config = dict(
    n_layer=16,
    d_model=384,
    n_head=12,
    n_kv_head=12,
    head_dim=32,
    d_mlp=1536,
    vocab_size=5064,
    activation='tanh_gelu',
    norm='rmsnorm',
    norm_place='pre',
    norm_eps=1e-05,
    positions='rope',
    rope_base=10000.0,
    rope_fraction=1.0,
    qk_norm=False,
    attn_scale=0.177,
    bias='none',
    tie_embeddings=True,
    parallel_block=False,
    init='normal',
    init_std_qkv=0.018,
    init_std_o=0.0,
    init_std_up=0.018,
    init_std_down=0.0,
    optimizer='adamw',
    lr=0.00124,
    beta1=0.9,
    beta2=0.95,
    weight_decay=0.0,
    lr_head=0.00549,
    grad_clip=0.5,
    warmup_steps=499,
    schedule='wsd',
    decay_fraction=0.942,
    decay_shape='linear',
    final_lr_fraction=0.0,
    batch_tokens=65536,
    seq_len=256,
    doc_mask=True,
    train_tokens=374700000,
    steps=5718,
    dataset='wikipedia_en',
)
Each number is 128 + 24 x the weight over its row's rms, rounded and kept within 0 to 255. Layers, rows and columns count from 0. Numbers have three digits each. The size before them is the row's rms in percent of the matrix's.

# layer 3 MLP down (transposed), 1536x384, rms 0.0423, rows 1267-1321, columns 128-255
100:138100078112106156136163118110146122136159136124069089137142114077121126139113106122090088167149101160130094127151112129121163104164152146162135110144140141125181087166123110121112127136146110156113188136150129128106149145139121102134132111169117132155133122139129150141115099132142146142153155103106151123063120075136082134103120134176125105110125127115130108119127143140114116099079
094:135135105152130117131106145170153149124084146107113132106100137155110074138142135108109156111093109152155119132157123078117107138130139119113128150128089135085116121159146089125133104115108133120131096154138104102130130210103124172132173069115119152104106116095126118147122166144118134153115156154144129104137124131093117131117128130112136131117087137128119130101105084123084141107103
100:140118119100146145145139158135118137162167074106146113111106142060102125122151117159143111120122119099107110129139104144112071145136114128157171134099125123174132132121141099100143159123129129119169149133100111132125102107152180107087130132154113129103135111102162137144139122131138131138112150113154161090110122103140163116123185132112090121103120163167138117177135166087111154115135
097:129135124125133093138167107117139150154133145135099113156123165124082174149172113124173124148119145098110170137106084105166173120103127128092142159130171152156161143145164129129107151129121152166129124153159160130143113136145140193166119155140104119125101139157140160117118096094128125142123121155104142098143117136133131131097095142118102156115151120128124161128153159123143116169144
099:106142175163142141168152125172139123149170167129104117105122096167150157108106137153103125134146092103154123138107129115134128151123124127142117108122122129131130126134163099101126108097127113137138136146152136082100135134122150109153089147106154143145161105137105124089129129095108144160105146118106113137133186078104144135085080114139151126126177112132124144103140145124136097104151
097:115099116088123131149096084069141138120135122113113129148120081136138170128148104129137145177126129136142108153126121102141121108124148096132116118119112157191146114124126098103133100111142111110129098168107146101137101100149119137094128134163183143125092129115153092140159126158114118094117139167111182139117108099096184171139167158111124118156136130144137126094130090130145112076120
119:127151147095157145111101105096117085124127121157127133160102152125131114125123124144140184098103147110145105119126131114135122191108101091121100139103155132140166146159159164135149133102123141097136147153129151148150108112144100113134162141140084156170148154169166128122132122137125079139151124150136105137160091067117143089122078118082138121141101112130129138062151077142132114117111
098:124151077128156177208136129143107121143143106090090145095160121113141128147140124153116128154090138116099140123132159155146124110155125127165122076134150128094118178135082109111119110137135137114131139126136112130091096132142153174124106149178132117133086185110096145097105049128157139126146125110110168123141170151111107107127120116133080128116126101136147100118177145104091156090140
095:137118144113118112101149141111127113171156151128107111160120091179128135147143119131139123117100109116136139174123072138141128132134116168071135102141142155122122133129102113128123120162151105158171103126117082162093139172169143121112079126144124117127111106095081140128109122128130105119188145134139107116130158120109092120096131118146175170093109129105141128105101151110130095150104
127:130135122111172108144121136132127127158150123154118139098110132114096163069138104116147111168154129139122126147143154121105097137084119118122166123155130110118134127117114142141133104178130119128086107110111083129145086116105098163141161125120130116065128126091142114125130100120125206120109085153171106140121146104101205127161112121149142122119189136143129139102137138118147133110122
116:124122153144115163124086144107131108133153110144079106184141131110111160150158100122149140127122130129082105123140136165145160087143121125148093156108105117133148184103121097117144133128155144131145154122125091164111142142110185128099133156125105151109125116087118152171132203111167129121112145164105123124145099147110143123133101107124141067145135150150090121155173092124108131120102
097:105138084110144123137086203136144121144082102144131114165143132150125131131138134141154133126068113088111104121105149100145115094154062097115141122062107119164087124141138124121125117116137104167143146165119120100150124146179158136133134106147158156102083161120139105108114111136138158130098122146131132110141117109122159144151130145127095128145085124177158083178119103122075103098117
090:100151138101141140149135126096082145152128133127103090131108164120114143117114114132147139126109142115156170145134103113114168157147151172140117118122112128109114093131134101130167090108101124151162106107100084155120129140155131136153136122119164152151100173088122130083191123107073146133116187089094130121100156124137117160144142116123158155075124102143181166115119154118114129076136
100:098118145119177120098121121158156120122096126082128151158114166112156116111124139085127144187111138157077119205132102125180153138146142121134154092110126133161103141098144085104102114108134141160149116156130133141095144138127093111140096129161131136112110134121130138148137159140128153137136069131171111084157135126158137104137114116131167142140159117154155126122097125108154144094114
098:140134157076145145199147125179103121162131081092125125147106161140126128112141132159081082137107165117148098158119151132112158100162117125144130174176088097131100119127142132118153094147102112175098170142175131114102130099128168126129131168108128145101148127109119154146138103120149135108153129134143110143112122125104151114102078138092139106142155115155143129125090125073088106134117
104:167079133098082171098130124155170103113142112093113161135102151131155116137127138125164121098144106105151181123143120167130130120121087121109123093142115123138154160119101139131117125113105102143114120128126078172118095084113172113139108129139099119120143148114128108102157154151130151110129152114151122122152145146133107134163136133130136108110152139124173140109098122143144122117172
087:159121130150126143122113155110137114113097111148115116152148127122163109124137127137148142121083148125129156116114144099106125128121122149120182158124137122117121148135099146143164177122119120120143112066119121130122146159140102099120128146094128148141146117116096126127121105153120131132091133148145153104140142093130122151142130141104138143182081094127163084114127125134163116089133
125:090099150086077121141135135142090132114101127112087162095137145128074133151120125097112129143117106157118133095119134139104129165100178083099137131145172128144139149117103156127154086164147122147099095089118145102150138084107102131134127154103131110105162195124123128123154130157113136090123128111135107118115147114118156108143139154122101125109128130122154162123111095113143145113116
088:129115145140128120134147098132115106108158105121166121199157114121114136124146095119162108143089127127098101135111140098125116098113102094131122132130141117172109092125097126109103075127104121151119127163112094129125069112185121128106142164153133101143175117136114173195123136115149124111095143130177094154134161098106151143173141137099089156119159134137125074133155149126120133114140
117:144132136118125092135124126148101141116144146152144138133140116135124103127108146134132145125130134149138147122143128131127128134118148131141099121191145131106141113130123109144126149144113110150127173119156121163109136166107146112116122137119109139142108111159132129136127115113137150164154131123130132103135167135126112114101080147231155120107104140114127140154126150141142143149125
118:130142182116115123140108125110104151161135138108124126109162089133140175141118151133125135133146156149142145140156096099118154149178171103144074136152079127148117141169133124116098094107142113116161125139098154100124113121160112153127116111153147146120175129104143108120133166119131164128109157116135140119135129118114098133113095124100108096126126132127076173115130085081081083127120
097:122158124153130097173135169152103126143105119151096138106058131135115127155138121100146096096140121131122153070086118114146128154103135135104108130167138147115116107115160116131147109153132103101120149119127097113179133149094111099117112107145095131118150173102154135095136141122126121175170116102162086114099143136134154119077115108131128157161156109117152128160111149126128122107163
091:127135106118116135109063107110187126130135120115142105099142138138161121142138172136114128164105100111124140103127107095107129096125137134132098158122095159158162150163120071124131106124141116102105135107043142117118136109121129102092140143125142141106136131111122115125167106154125103120155163124095156119094121128136142159114127147152071110162145142170155153114129074133140121129123
105:154155116107081126130160142129148114107132133133110145127135157133098132165096115111095127151097095126125112117131107127099150162128115170124176112118138124120100096162115112115133126077123141166113087124159142109132115104170107107109110113094114139139091114153156111135179111150157151094164105137130125100151141166090112127152146176056174127098112075144083108176094139128093126116081
102:139112112109103144107146113131131125098117117107134189105110180130123108140120156074096108162141172107132118109118130100136167104116126113131119117132135124133106113124099123131116168125090123102113089162109122100132090112155136119149112099147100138145160080124121146098123114144140122158089137099147081142132135131091150121103157097103172083152121128110111105110113158126134143140118
088:125082148101176170127127141110147168113131085084145165117146122145118173107133106132118116147148140060099129100112136129108111147144084115112165128097116119153076142157114127100141131068156148144127111177101118159191129123137097153137117139138109091115105104163149118139140163145138183146127116151133150143148132093122160156117167129154108140133125129156131151137118132102121105099127
098:111143137068124093110131093117138133121141126131110136141100096128124128132093142118124126136091113100118155134143121135134118093157129103149155099130113128120157116146143131075111136101147127142123114168101164141159157135155096143133112106110128139078097130092100104122148117121122171185137132113139157138121227112127141119111168145138107113159119137144126105114155083110123141110119
100:141145158116112147138131134167139155117156128151119144139158175125085117113071088134113149127125112125142110130166155137116081123143114101134148148123087121138138156105107148140114133084124122143149136125114138177131101115139166086150145116120115125148151118159162126142122160163141129101114092142094127142090155111142125110126118127147114152143119069154155136150155154108146114157178
093:193140124106168154130132058114117111132104121137134105098106175116099099156124121099109102159104084145140138141125141102144113129139145111108168127157084130121107171121142134175143086107114055163100123113123108130176093162117129157161093126104133136160113137135124162107138091155110126125107111152134126093145083116139122127072065135064150126136183110123132137115112127155134129112101
095:107173134077147104131149102127171144121090091114092128109128164100158150117118129148125114145122108115116143164119141083119149093122137125151137149111101155185192147149107126153118128104112150147136116136084128099133108158118122131073113153096165122138169059117144133132139161129167116109158168103140103158144118102100138148136161190133131125106112173111117107122112182110091140089143
085:139148136180133117121152112101086131119128157169085095132105131223083114148126144103148181146133119121134105135154114147099142154112131175129180084144114152110126200106162111139132110140155132146148135186166105145132161155142129124110114079141082163128098140138176113121171145128131138140173100142105125131102150107107114124137076166143141110118101097128083144154095169113099101130099
096:085088121108110142116112120120104118158118135134100135144141142114119137158125134131128113121175100108143139123154115119140120143120157117083153127128138103117108173132151134108110155091106171160161134146156099174148122104142101119171072155096120162129083104127121089092132116153120153094123125114125160102130078098156117120112141144144103151141118085105140106128155101070145098124123
101:110086183130128109166176129126137140126163143165139109151119122124152160138123107114120140139148087143149103102101114161137106122143163101115167113114089108127128140102148109111126142126140130150123134113112157113109133126194125132114153116147105133102103101144075130101096137144106118111162139146115122115151133142108100129096108130142120131103157156086117148111109092106134161111128
114:161154129111188123126128124133130135139124157121119131134144104147101116137162150116126102111147151088103074069168167124135148132128144173089161106106110169153093103131163141109122124134141124139076101160116131144127114179102156123114140099124123094133121136099150158141136144117158130096103118107114136172159100111147071133126090121062108093145107133136132111136110154158106107108138
099:166115114143146131160110100115141143116102108166142114131135103128089165141128124113126112146107153109113086104112179126105131097147103146127146129099092138131097142105174092130090142110120085125109141122124120129130120137093123137144140126108145122140098119096143155202130155177175131132126093143136173113099107112115108156162090156111081125163144146147142126134107141123127138131083
109:127086153131112161111125145128172146144119131134110137116093144126140122084146095164131142099090143133137116156153124107131109151099121108109126150175122116114168143091080098117108153096129122115108127149152076098123121096172101132133175123098113141144122119130106109138138157118129133108109154138153131127120148106124108152153115125102171121093077107127141138149152172142122121112155
099:125135126123171110110122183149158169157135167122150176150138146145104161117130132125112124126138109127148114195127127141084121131079092136126106148089116114128152171175089154135104120126142127144165151148090095120140096118091133123115109138126163130142136085160158162121092108146087124133122114143122136135168111104164191117116154136107177131139121128098134162171127140145138093163122
108:120121126075114136141132159158129145146160121063162149132122148119144162126141113131115142133181142094143128139129127126110160107091134118132133125102131141163122132129101138100135162117142136148111150110138167114177097096149119142149167116141107107155100138140128148106150130099146132155121149121105116089149082120120174111132183149122124122143135177117097098121110150087096131123127
106:166117124147108125119103108103151142097126153097113172135098112153137180135090122134129130096145129114178146083126146118158105174120113153128135142088118125156168131141127130131112075103157094138141066135116134129155086078125152131107115111110149098152142102176131135119124076110139170083109109144136143138155143136149123162107118163120161104156095137097102100141146134123177101110151
093:123116118112136099152132132124168103131126123109145132113080143128094087089132119131171110113150066095098105103096116170102101105154049100124172169127087138131129114121111125125116123127140115131168131120086146128175121124155137167113126111109103108150128159115114141160178189110108135142130126134182188152122107111134113126142136082154150146134128155117135147176155137127120096138082
099:148135118081144154150159129135094135120151111116127118125152147092143156144148102151119178108082124081112078156109132108140120109128123084180172122110128108151120120125116092100122126104105157140125095167072175120096138148125176148130205147085145120126144102111131186152115109124142134106065124061154113161190126174108086141148125128086159100116130140149095141097120120108117158094130
106:139142141085117182128144087115127129151117152164149118112128152114122124152104132134140146096169113078119109093121130142109133136135114101181111111130147139155121129122095130148136088104147142184106110163105165109118104144130102088116162103093081114135150147147085166129095148107083136136121116107130083080110152152114142109140157115092127141124117120129130131126134108111140153103071
094:133126141120130093105132131149139130119096091118136071122108160140118128139105173163117118112088169149109163090112114143174142155166163158101118143107081116126130145139134088101143157149081116109116119119125113093139152109149119174130101093127150141129106133128154131100143138109137157129182156145151114113091150125139141136118117105095127091096118130139142123152156124125127148156138
109:141131116136163162120151131148156124135123172133153123099099156101148112100133100117066097142130096105136094116131125104136106131151152105091154131122146097132151076124123141164119094117117153177142109139079136105122089172088085119154139134168146095145132120107076135172071106148151112105093089102149138189085109119104120098123118145164132148119143143112169134124087107181110157101122
100:137124135137114122134113069186123101124108145161151151131111153099124102168105084111140075165135157151134142105130131127152147137102102136166134155119117148095128151154156084159134144109126130145166189141120120130153157133101127101095104149140152139112120125178166096121135130099060128153110160099172090110120180159171116107138102115135133114161136121127122143142114134137125117162138
110:113104123120134142101109087150167156124150163151145076124127134153132064133169117129086150101130102133121138108199131146154122147124142160138119139133135153168098104142117099138114119153151125123128105138114128099160095150161161139123152123083133108112146137137132129123125148121130117139092146124116099112083112126150124160122175148098131166126126099134112180152126141136145143136156
106:143125157092132170135155121146091157093124130127103116114141128107138142165102125109110083163135100097123089103111131128169113132117116150122156151116069143167110153154099124104098188108109171115083117157093121144149097103140099120135153123140164118074140116178125140140164130130158112123091167109142168132104100110121111126132125119126128110161114123149122139157111135126121116140156
100:116165154095144102117118128130152140152151113116117126124097106128134143106115158101131111168116108161115116103141095132122117115098118138121115116118102133114137089131151085138149142178137134144136122122148095168087152158180174114148131134126115080104102116160100117137115158139135164146164157133138154118111147143143117083158161131195137139153138118133148122116178129098093132144110
101:140142134139110107138138149169105107157133153110127115121173123168075100125118105121129126134126117115152086167128080124093161107120113108149145154163123125092121128131112126109147106077145123087137124141089147132191109092135085087109129138149199112108145131099149134156134161106140116115135110097112113156093094103125139147112105139134131133138141107118159130086131105108169143152123
102:131138130116088108121142229165104122171121115114119150123132136141129151132152129116125144116110128100072134118123088115103100124174171169126179115121133128110148140115154134120146114145175107127138103151131136151130118137163157179122091140129134139142143126089122138079140138122160116109139121117161122142121143133114130194187145141118142162098096117174095116102158145119136119096147
093:157117155170162133146119099128134119129119124148144099159124140149152158130125140147117124125115109122146121145114151129155115151152168166107149120143096149152188102128147136134144111124086102164151116115141140134128168130136064145141153122130118131145162126092127146191109112117162124147159104092129156093137114103100110153112125135137121090132131162100121134139118127127142118111096
105:126113137104100177131102068122130147100125082093119190154122141103153121130082151129092142114178154120148137172107180147125094140117076111123106120103098114078131171108139144154087113117171160116123086124127151118087118096130143142121148111124103112120122138138129160106136145122144155089127106128110142150116138138127104117132166130106156122088157125164155124174097107122098117125083
094:136128120133132116064172082121111146122165142116106129121125124132121111169134157112108149102123103131133123084123119146140138096116075160110074111111115120108120103126164124110122108115109150131104110116116116132124147162150161115093162141102143074157121144161115117102161143157142144134140131091128095171134141122108143120102125124109129143157124119101092151137133142119139138147116
089:144100131152097110127144134112136094120128147097126106124127128178167149144094156115118140108150154124146110132130163092141127162108142128120138114102100138143147129145131158158135148171116124126138131182143146108175141140109140123152136114127123171125135153144132149136094088083126074135079118118120154145103164140132128105114075137148119134081144104090132139073132168142146081105133
092:140138128131115124152151151185116103132136156173118092135094129141101140124097124143133116134106105139150142137134116113095122132162153108106113109174083141146162160134115129113131102135111138113138137119145138125141096137113127127137106135157123150126132143124120103096154120121144114148155125146176143117119157119091122130152131131184129142149120129111158131120099122104125137116146
# layer 3 MLP up, 1536x384, rms 0.0521, rows 1268-1321, columns 128-255
106:137130143144139125131164144111114096130127139112129201144121135139149126145158126111105180165138108099144146140109108190126111116123139079068125108144148140092084133177123189122117148108167114135168091124144144139180127104102117165144110118143075140116139108156128062128130145135141124121092164160113141155207139121153106139150125154123139120123131150128107114180134108144094141116127
091:091141131141117181119130117125139139115138138108151096169136182128122151097129155107096147121176133117147110161140162141144165128075117089153122119109137122088092114140131116115106127118107164095134129113167113097122141137107122077136137144078123070144157132135151113120102122146156137152126147118119179137129123133080153092107107127121155153105127140129114124117121108132109143149058
102:105121128152094153141127103109159101119124135147125181113167138145125122154107107102150128144132143128124156165139151098102122146129089104144064157108148121106122134142139115108109113114142138123156113142122160144118137103145174127166123110116143122125110111094161145130114171130138143058136141122122083109111137162112108138171148088119122125097130144129145143100147078148127187140140
096:139155119135179114112077113111123125123114125136160110095151150084136093154131096151153105165132158169098081124141158132119137113103150104116167153156141132128142105149071155102143138120123125127140147164109143143117130126084080152121151122163135081130132120156076159114151100130113150135139122148173125110137088117141113095146153150082132092100114140097136118164123059124113149149092
085:081136131129106134111112162109136138121152173086096130170142169107118162126119077130100169100151188093107121097124138095174166066120079103171140109116139110133104113118123149151123139121148133144071086115146147161104158119146140141134092173116067087158142109143136142097122163136118165123135120116151109118154145143143144106108163138131162127092133165059081158140167125145161134126120
108:152130128184165109143119142133177122134130127153157174117115145144138145150151119164131116125123143130112098162166128136161161116113132146134117134120161084102114125162156110083142170095198149149193120148150121128108149096097151178131132134181137090122131133120133113141111093131140122135060106107112095065115166157127095063106195087114120135112148118136151152120114106121132142166123
103:114136121143149169124151135149149108170114111119121132140134186101132150126129131133175110134123198075151114153162193125124127169095129102114126148111128153153116116143181126135149151188139158153126102141145120101127175156134133136158137093123126050107142150094123177140112122143140115122153129135158106121091120158141160119125109127130123142090161131141119103120147104126112126148118
095:162121137134126125150095104131102155101135098146129137104125103135152122167131131148138116111147152161152131171150168112088122148109130121189139140111143132121096137098167076116077138128145128109079143091158151106159112126082150126108134130095132157166160138150126112115133107124113139130121117118141120158147130126140139131153105155126085123170122125126123130112157103137182123185118
116:124103180125133077108116139108178139122136128110108136119149127121108155140121158130124164134138139141141157112160174135158115126129096148143116127116132080157113131133158096126081142111189132147142122110135141121126130143104121159129115120139143140162083116132170120133135154148082141150119149121130170115123122103099107098124142137140094137127129108091138152158123121123103149104101
116:156120135175129142125119103126129135096129106114097135105140109110126114148130128120113155108162142120105149147157112137133149127141141149103105110115130119119117143144123107125109153121142130101120118155156112138145111114124112160105125145155113156148118101141132102165136134179154126132067114096099159135115118156177131090148118116095102099127138124120125143108147084090109178162119
081:116161149120123104158119141090135139098081175093118082115125152139180127125135098154127152112151124116102123111149138128107165097089167124137139124085183128088165116141141117163099150122134125132147113150194148103100183087162119137130138118097100135167159126123127127106122153120117127117181167133137104099151130133180114142145173147144152118082100120147154116148149176134128146133148
099:159144115114138116136098133116095115122128108136119108073167101169089110108099170144131132156132160181134165158135130124157128128078125106121172162122140116152150149130107144141108142160142102123139135121164131173145122156069123190137163152093093119137126115130130143149113153137132123111111126121115111140153152133118121081139088093157096135112133165156092138111193132177121148192104
106:124094169175131107120151143138122134105095117075161137112122146110147131106125170156147111078167138109117176089137152131108096138134163125127103096150134109148137089153112109159116107101145162141113113120142129097094162093145118120159122118077113140118126150132148111173100140135154134103145113144159144123123089156161161147152114126126140116131157126107139117147119105116150156175123
107:121127138129122117189087129129127159126109137107178142105129137064126099160117135111094108157106152141156119196099118169147122164112082150120139134121163147126095108106147117132116149128133169080124117086133148160115128093070104087104131108112123125106108125093128131111082117179133189165085137126118098111100113135121141126141142107163161100104115139139126123130100123161152163198144
108:111092127135105158105116096104134142106082107173117132106164165132151141140116137169107143080145118095128138114134126121098088138127081123102126125109105130110120132130115100138123165116133160106157139094132109151156102126117098116138121169151108144158132110126146120104143118113128134129078120142108121144153121128176102144138108089130096138109107113143113168165154104118120149099088
096:109111110178133083171152142139128157078120096082148103103111119107094102132093129120124155134140154116127167135125137187140181101101120084090144125145167115070062083145120134156138142143123105103131129111147153085061119092083103121115106157128145098123087090164116144120092105116109116148078118142123174138112122145108124118105169093116168146108179177104095110124153136130119135142095
115:137106132139118118121122111144155098100068119127106121162131143158120111141115092110117139126113117175142152119129176141130170134127132075081129096118137122119126114181106139145144174139130105135165113135138169143140102154133117145157124128110164122126139141166140091135177094148105099135155123133122118138142155123137093100156136131131123116143108150117162118181138153214143132165112
077:153153141116128107129101159107160176111082152075123117148120145127138110108085116159076181097155130088121158132073123150102126130135110129131127130115155124137155117101130150148140154154084138127148124113126173086114127164107136080112141110113073132157085119219153122145123102096141145099163126118088163102141131134151144108132143137143127102158132129123099103189123143126128142102141
129:095106147183082111132144133141151184133126120137114134123158117122096165128116124142097128127118158158150099129129145182128153166129142111145112131110173078139084116181174100156109157118169173124125109073132133157109201186126142095120110143088158176120153120135100146150101087125123148124145140120109136098178135160121144120124104105167111137119159159150117123184115118123095149144108
112:134149141152149125118115137153083150139125096094099116122105115081114133128105110120112129178061138134148122098129106112119169135109115102142127126156134096163098141147152136122132124128143089150108111080147152075136121136108147137107107129151138162117093124105142117144158129125122156123111117137143167117126101129087119102105105096123105114155134144147078123147151101148118128170118
092:106144116103131122104134121105128151128132177149136113137117120184161144053108102171109150150129101093138138121126128132154108107121140086098137125130137097131124105120116147117131115084129165117165141147104125177084121144140115160193157177116106149127197110141124138156141155140147146108146162144125178101121099104141143137128173150107149119152122133072127097146105115164152160091069
107:118162134126125158125148153149136111125148133083139153127147132135161177117122116119130131108127105120156133109131113125101151141099092146177145142094155118116124119105158104102127146185125122112135111121146164115096129146123176141115138132124102145159138162123106089155104185165103177149150153101117166167132160113128155093148169181086114121101165111129127120155166162184138115162129
110:159099193126116130174087119097164118136128105119097130160140131121080142123134130122109148139127142145159069155122144167149188090120102097131149170101138119108118159150170120110118151114143164144139122104119147094134155093090125119126109136119154140140117135143146143161097090178124108103146109125085134103091092108152111126134132133159090120110127154119135162136163110170117132172109
100:090084116141154138095110120127109102130115139132128143176130143073178125100099117119153143113123208163135134124101107073109107127119160120157125106143125124133147125189161129089123151126139156163153124147162124131160165131107127126141103112103127133158134142158114130186076132107137114160143126096117153166123141176139120140106107111134109144136148178065124133169148089158133146149119
082:127127108170095095097103141127170100104106122184139128130123108152130104126115148159130161122110146120106192145105147131143154168137123109121104164109150130074119111097133165148182120155136099126133110096156120102087145122106151126157146136121195123137128111143146145096104056146134081074113150128064139112145103133151126136161122100173131104149092105169108103157142158155131123169146
091:137102139154110124120153135102081128130125124087158189173159142160112117156125114092122156116140115109158169155122130131131116097162058085130122106148151134080127102117114125119155100111164099128139109115161132144120131124120173135171152145117148127138178091187125123142145119160140103112085126139127119125115111141123123120133159115160163086073140172135136129129150130150135137123111
094:127124122130079130152096164168119125161127090109132121143138112106128122126107167148076108147148122111143148107104133189149150106129102163150090107089143140131079115135131075133140113185132088139099114112137119111121141133125084158094117172142147098105093134104113142120116138111132117133141144129116148118138126117112116117148106099145111148131113099107107163127155091140134122109098
102:142140129149122099142136151106097079145165088116138134153119107109133136151121135165108134146141122105130135115115127140173123121102059160119122127103112136109144114125137133092148136104173118101114143111167144109159124095121096147115146134137125138141140141086138102186106118140112098158112117132108100101132103114102135097137126121147095135096150140133103105108165108141121138172127
096:104119133126140162142155130108091148130093124105127109163153101120091136141100111133133123152171142085113105136125130084119165133142125071139105109104154122065131110146162134148156142087097106149137144125141147145142138162110129133132055127101142155138156101155101124133119158145181100138116185128103141120104143145161108119119142143121157095120161150121122144120146116128102138134099
094:116087126126081113137094141156195144153100098131200148118117185082159184108115091102128142118123098086086125159113102164129133090137133159128107073135125111163121134182143097145135117121133102126099109144113095145131114139169122126151168142096136102165120133094144080122127144139139093097115140134106157089153131097133158132138126131131089128139105127118153117130099099128169157116140
091:139108149135119117110125129138155168088148123131120137084122152145105164130125127159089164093164138137162141117130158130132175147121169126099115184155139113056167098125127149124119135130158167118163092127129198094099141123126122082153106104098109090121122101119127109121107139148160121127124161152120129139130122106160103104112103108103138091090131156108136136169138106119075179124141
107:115164133159131129141119127101118137126112130125152128106192150141123119128151097115142136111103100146111097188119146147086193109121130143134157129119178126105138102108140145116094157123157124135128145110161118116075113116120170123103122112149129133159151168160129170151118115127119108162132119114117139147121120113192106115100121109109119121133120145090115158134153136174134121089150
107:137116102166132117121127136126144158104068132145123124142143143129127108107130074132116124107145133109141129134178151095155128117125116125101162143118165136124134114134109150157135144149149121101134104085143123072103152149134139146152143150122083150183119127137162115165103120142170096174110127087119170111115107137133108118107112110105094132115112115130102159166089121150134153153118
091:104117097146145110104116176096134139146114119118118147136152129144188127143099089177172145090172144108149119096108110161139112172083119156169107156123120102151137128145151160196138175131147130150127122102143133158161149127153161116132115161136129126174152138150130157132130120138093155131116128139129115123179148136160109119127150140113135097096151193130060159110137118148147141132155
111:134121146147129128079162086126152130147149156097164129152132149127166182113143076113092156134189165139080127129121118157120154108093148127170105126133154127123126164127144117133146164122121105141141109120125169143107156196101112135163127113158144098133153162101143117102096079152119154082136176103099084108114065131150077138129105151117098123145101126117095109127128159092101126135094
104:177109104113110141118110130122132165113155082129142148113137137124136118140118182092112145136132144160157145184102143143109129116142125129114096112117150127111095127097097117161119139174146149126130104102146112122173144110117116136133106157098125095139133151137102158157094085117122122096107120138083113074150138134105133119168153090111162130138130147106119131143097113160092095166059
090:095111194176157153144103097086132129152109151151111116150186170120131126071141098150136155126125123112180141116158147152119177132091124132131173109109133110111123111120172082169135139105151162173130096151180172138083139135129158129103146131113103096169109153127092162095100133156113119102155135162128177146095124139157120109112175117124100121065132152085146090106143135150090132163145
098:131160079122111140065160162132127152147126145144099132111115117134155146155147121152150102115093116135104103179120122109071130101118120157125104106131180107150147097097104142139128157146144179158139102059145172088093129115121131114169130161103165173137124134130150149170130086096094153140108103141109106110101126134140170146149169144119110131118099178175111163154126125152141131110091
085:113139122173114104133146150117093102086119133104094140121152160128172118156128122099076191121107104088152138142132088160115112106136102146117124084140115143120136117141146129138114122151136111082157128132117160167075110121100143135153099136116100132140118101117070129130082081108113122113105088137115144140112146138164126141101123104109131136119117142119131093126121114144122152141134
086:127124140196140142121118134160133130144143126140163166111142143172107148139130083101094112141124088175145111153099107154178142110122103131134128104145170117108093136149148152106140128118179154123133122122173121160103126123109140072131152130110121132102135129098132115203141148145135121110113129125157098134091122125115149098125103140113133139122133113155108173148136102159131089157119
105:130094124150143109150136209140116080101132120115114118177126159126152161104104117152111161133169160118182125127136140143155099179156123169131143132122119109128135071149100128100163135153114134117125101136106086114148146149106113083143117121113105118148157136138131120175120090098118114129144142091107113133144103170128102144125154100113108133109123135069143091118096091115092132158158
108:148115108132078144107133148094127091132106112151154168151122145111171159116149123106131147153114133125084128096139104177119128130091095113117105147131156152108149082154139164097115145093109172123143119083143116100145137153132173156095115108121106118143117128152139158107107090120136143125097165129082144070136112129178103117182153146114154085132110125141099108155129150140113083122076
102:097102167142101150102120175134128124154098117170152126172159137091096166134156119102086140160165132106103122158097131108119107132131096125168091085097131113127094106155110154140155094129138144096137106120126140133138149132143118176112131151107151108109116109115113129154124139118135130096106133106152127132149110135116173110166131138111104118127134100114131131150149151160157180172143
097:128109147144149137153122168134109123137138128109134123102134111102128155094168126126134161130119134095106108092096085127135154095110171112127136141113115129152101070098133127111125104118115148120118096156126174091146117143125136113147142104099136131096095157108085145152161122137106135127119141170055114174102084134146135157150134110144126153126115152132111102128118135134147125141110
108:127133104174161129129152078138098149138093105121134125157151145133143102161106092132087124150152125092143113133158158127099152118113094124112123113117102097144127121123151112071142128116162140097153133113163121117153186122128129123142105140115153093142147123140118117138098136150091103143100137162131097098140153137121115094100148123125112157107123140144087159143132133117144092125105
090:134150101129125063108140198154121130152135083129161157143117149137132156119107150118126124129139145145172182108148173130126143118125092130141119150136156076114077067151149144152139168156155138120129122151140137136133133160104140138112119156147160110089113125118155120169091133104136140145115090145111097164118153167116113132125112091173152159112145176132121147148155118113176118135132
104:107151157139118135109145145139104109135135125173161155158150122109089095124132108167127120075128148137162129148150153173130119152131103120156155167120140104124125163118159132161105178109128139161087103064178149146136139144127135153127108140065153161189142081160089129097081109115108092089129151142127158111127115146144135137117143083133102103135127136142062122127149079137100136139077
102:137143134158114095101153088083127104130101127119114132160132137099166142124123125133130145153115101131119165127103124139105115093104154124147097151137154148124099110135119098078135119091110128091130118100136128127115137105098130112136105168114162148128147110132121083179093151135112160111133109116101145146116095119120105129122140165115177126144121123088117090196097124185133137127139
103:160123120158160105141139118100121142099077139119087205117136126112161154133096119086159137137136121115105122166101150116124132137125112132161088133124136125118140149138162144107168140157157100139106100099172162108119154157090162111120122156121146121119158138130126097137110128156150129102111131110114106131136140197165119114141138128091146123109136116173115110161123150176115116135147
103:145132109161164142184122097159112132129137111094147165125147120108171163117113112156165152115152142145123124166117134157114156150082126130132160128088122100181148106120131137158096126131133093145079115137139104084129142082130094126142121120123157146181132134161144088134126083155097139157121096148138148115109112123140151159109129131084111112158149175147081155178117132122094141173135
098:097135140167153116123182166144104090135126135153165105153161130103140102101148121097147126168120145154145131113149139127087110111107148115175131130124146113128100123183134048151147176138136160151148096140140128100104135143106151168140086169130149110126130108094119131142114119137094104142113110160115123101096159154133147130138146141131085158156129162107138157111132112142167138114180
105:086141125114108153153118192127099100152111113126143138155099154144118094075117130123130101152144128112117141165152151149138144111151109113129155182132167104154126137155121100156144146095178114113168132088130166163107140173115148124127082151103118168110151081119161117152085138107128152134097128111125162126143128142122156140128087136154106100097128152141137117125150182134125132149104
099:111135126143122152112123151091190188069133092145145144149135103146135126129111091125096153127108163099098092181108102124123124115141138117115124129145105130162118107142099115100101156083141102161145113114131143154128115100193122131165082162163149171118135122114146103131125127133116161080121108151118098091158117173089089118160152130098108128142115115125137119103102153090147148127118
096:160074122115122091135130119147200182087109139113171153125154121153155102120131125125150109138153148171125178134093125162109136155087149130106078140132157095097121122156129156124085135121138144089142116176102095145143140123169127133104140103091163141155134119105124122121099127162125134097128133120104106052148141144137118125133112100159160135133165149097144126142112114139126139121106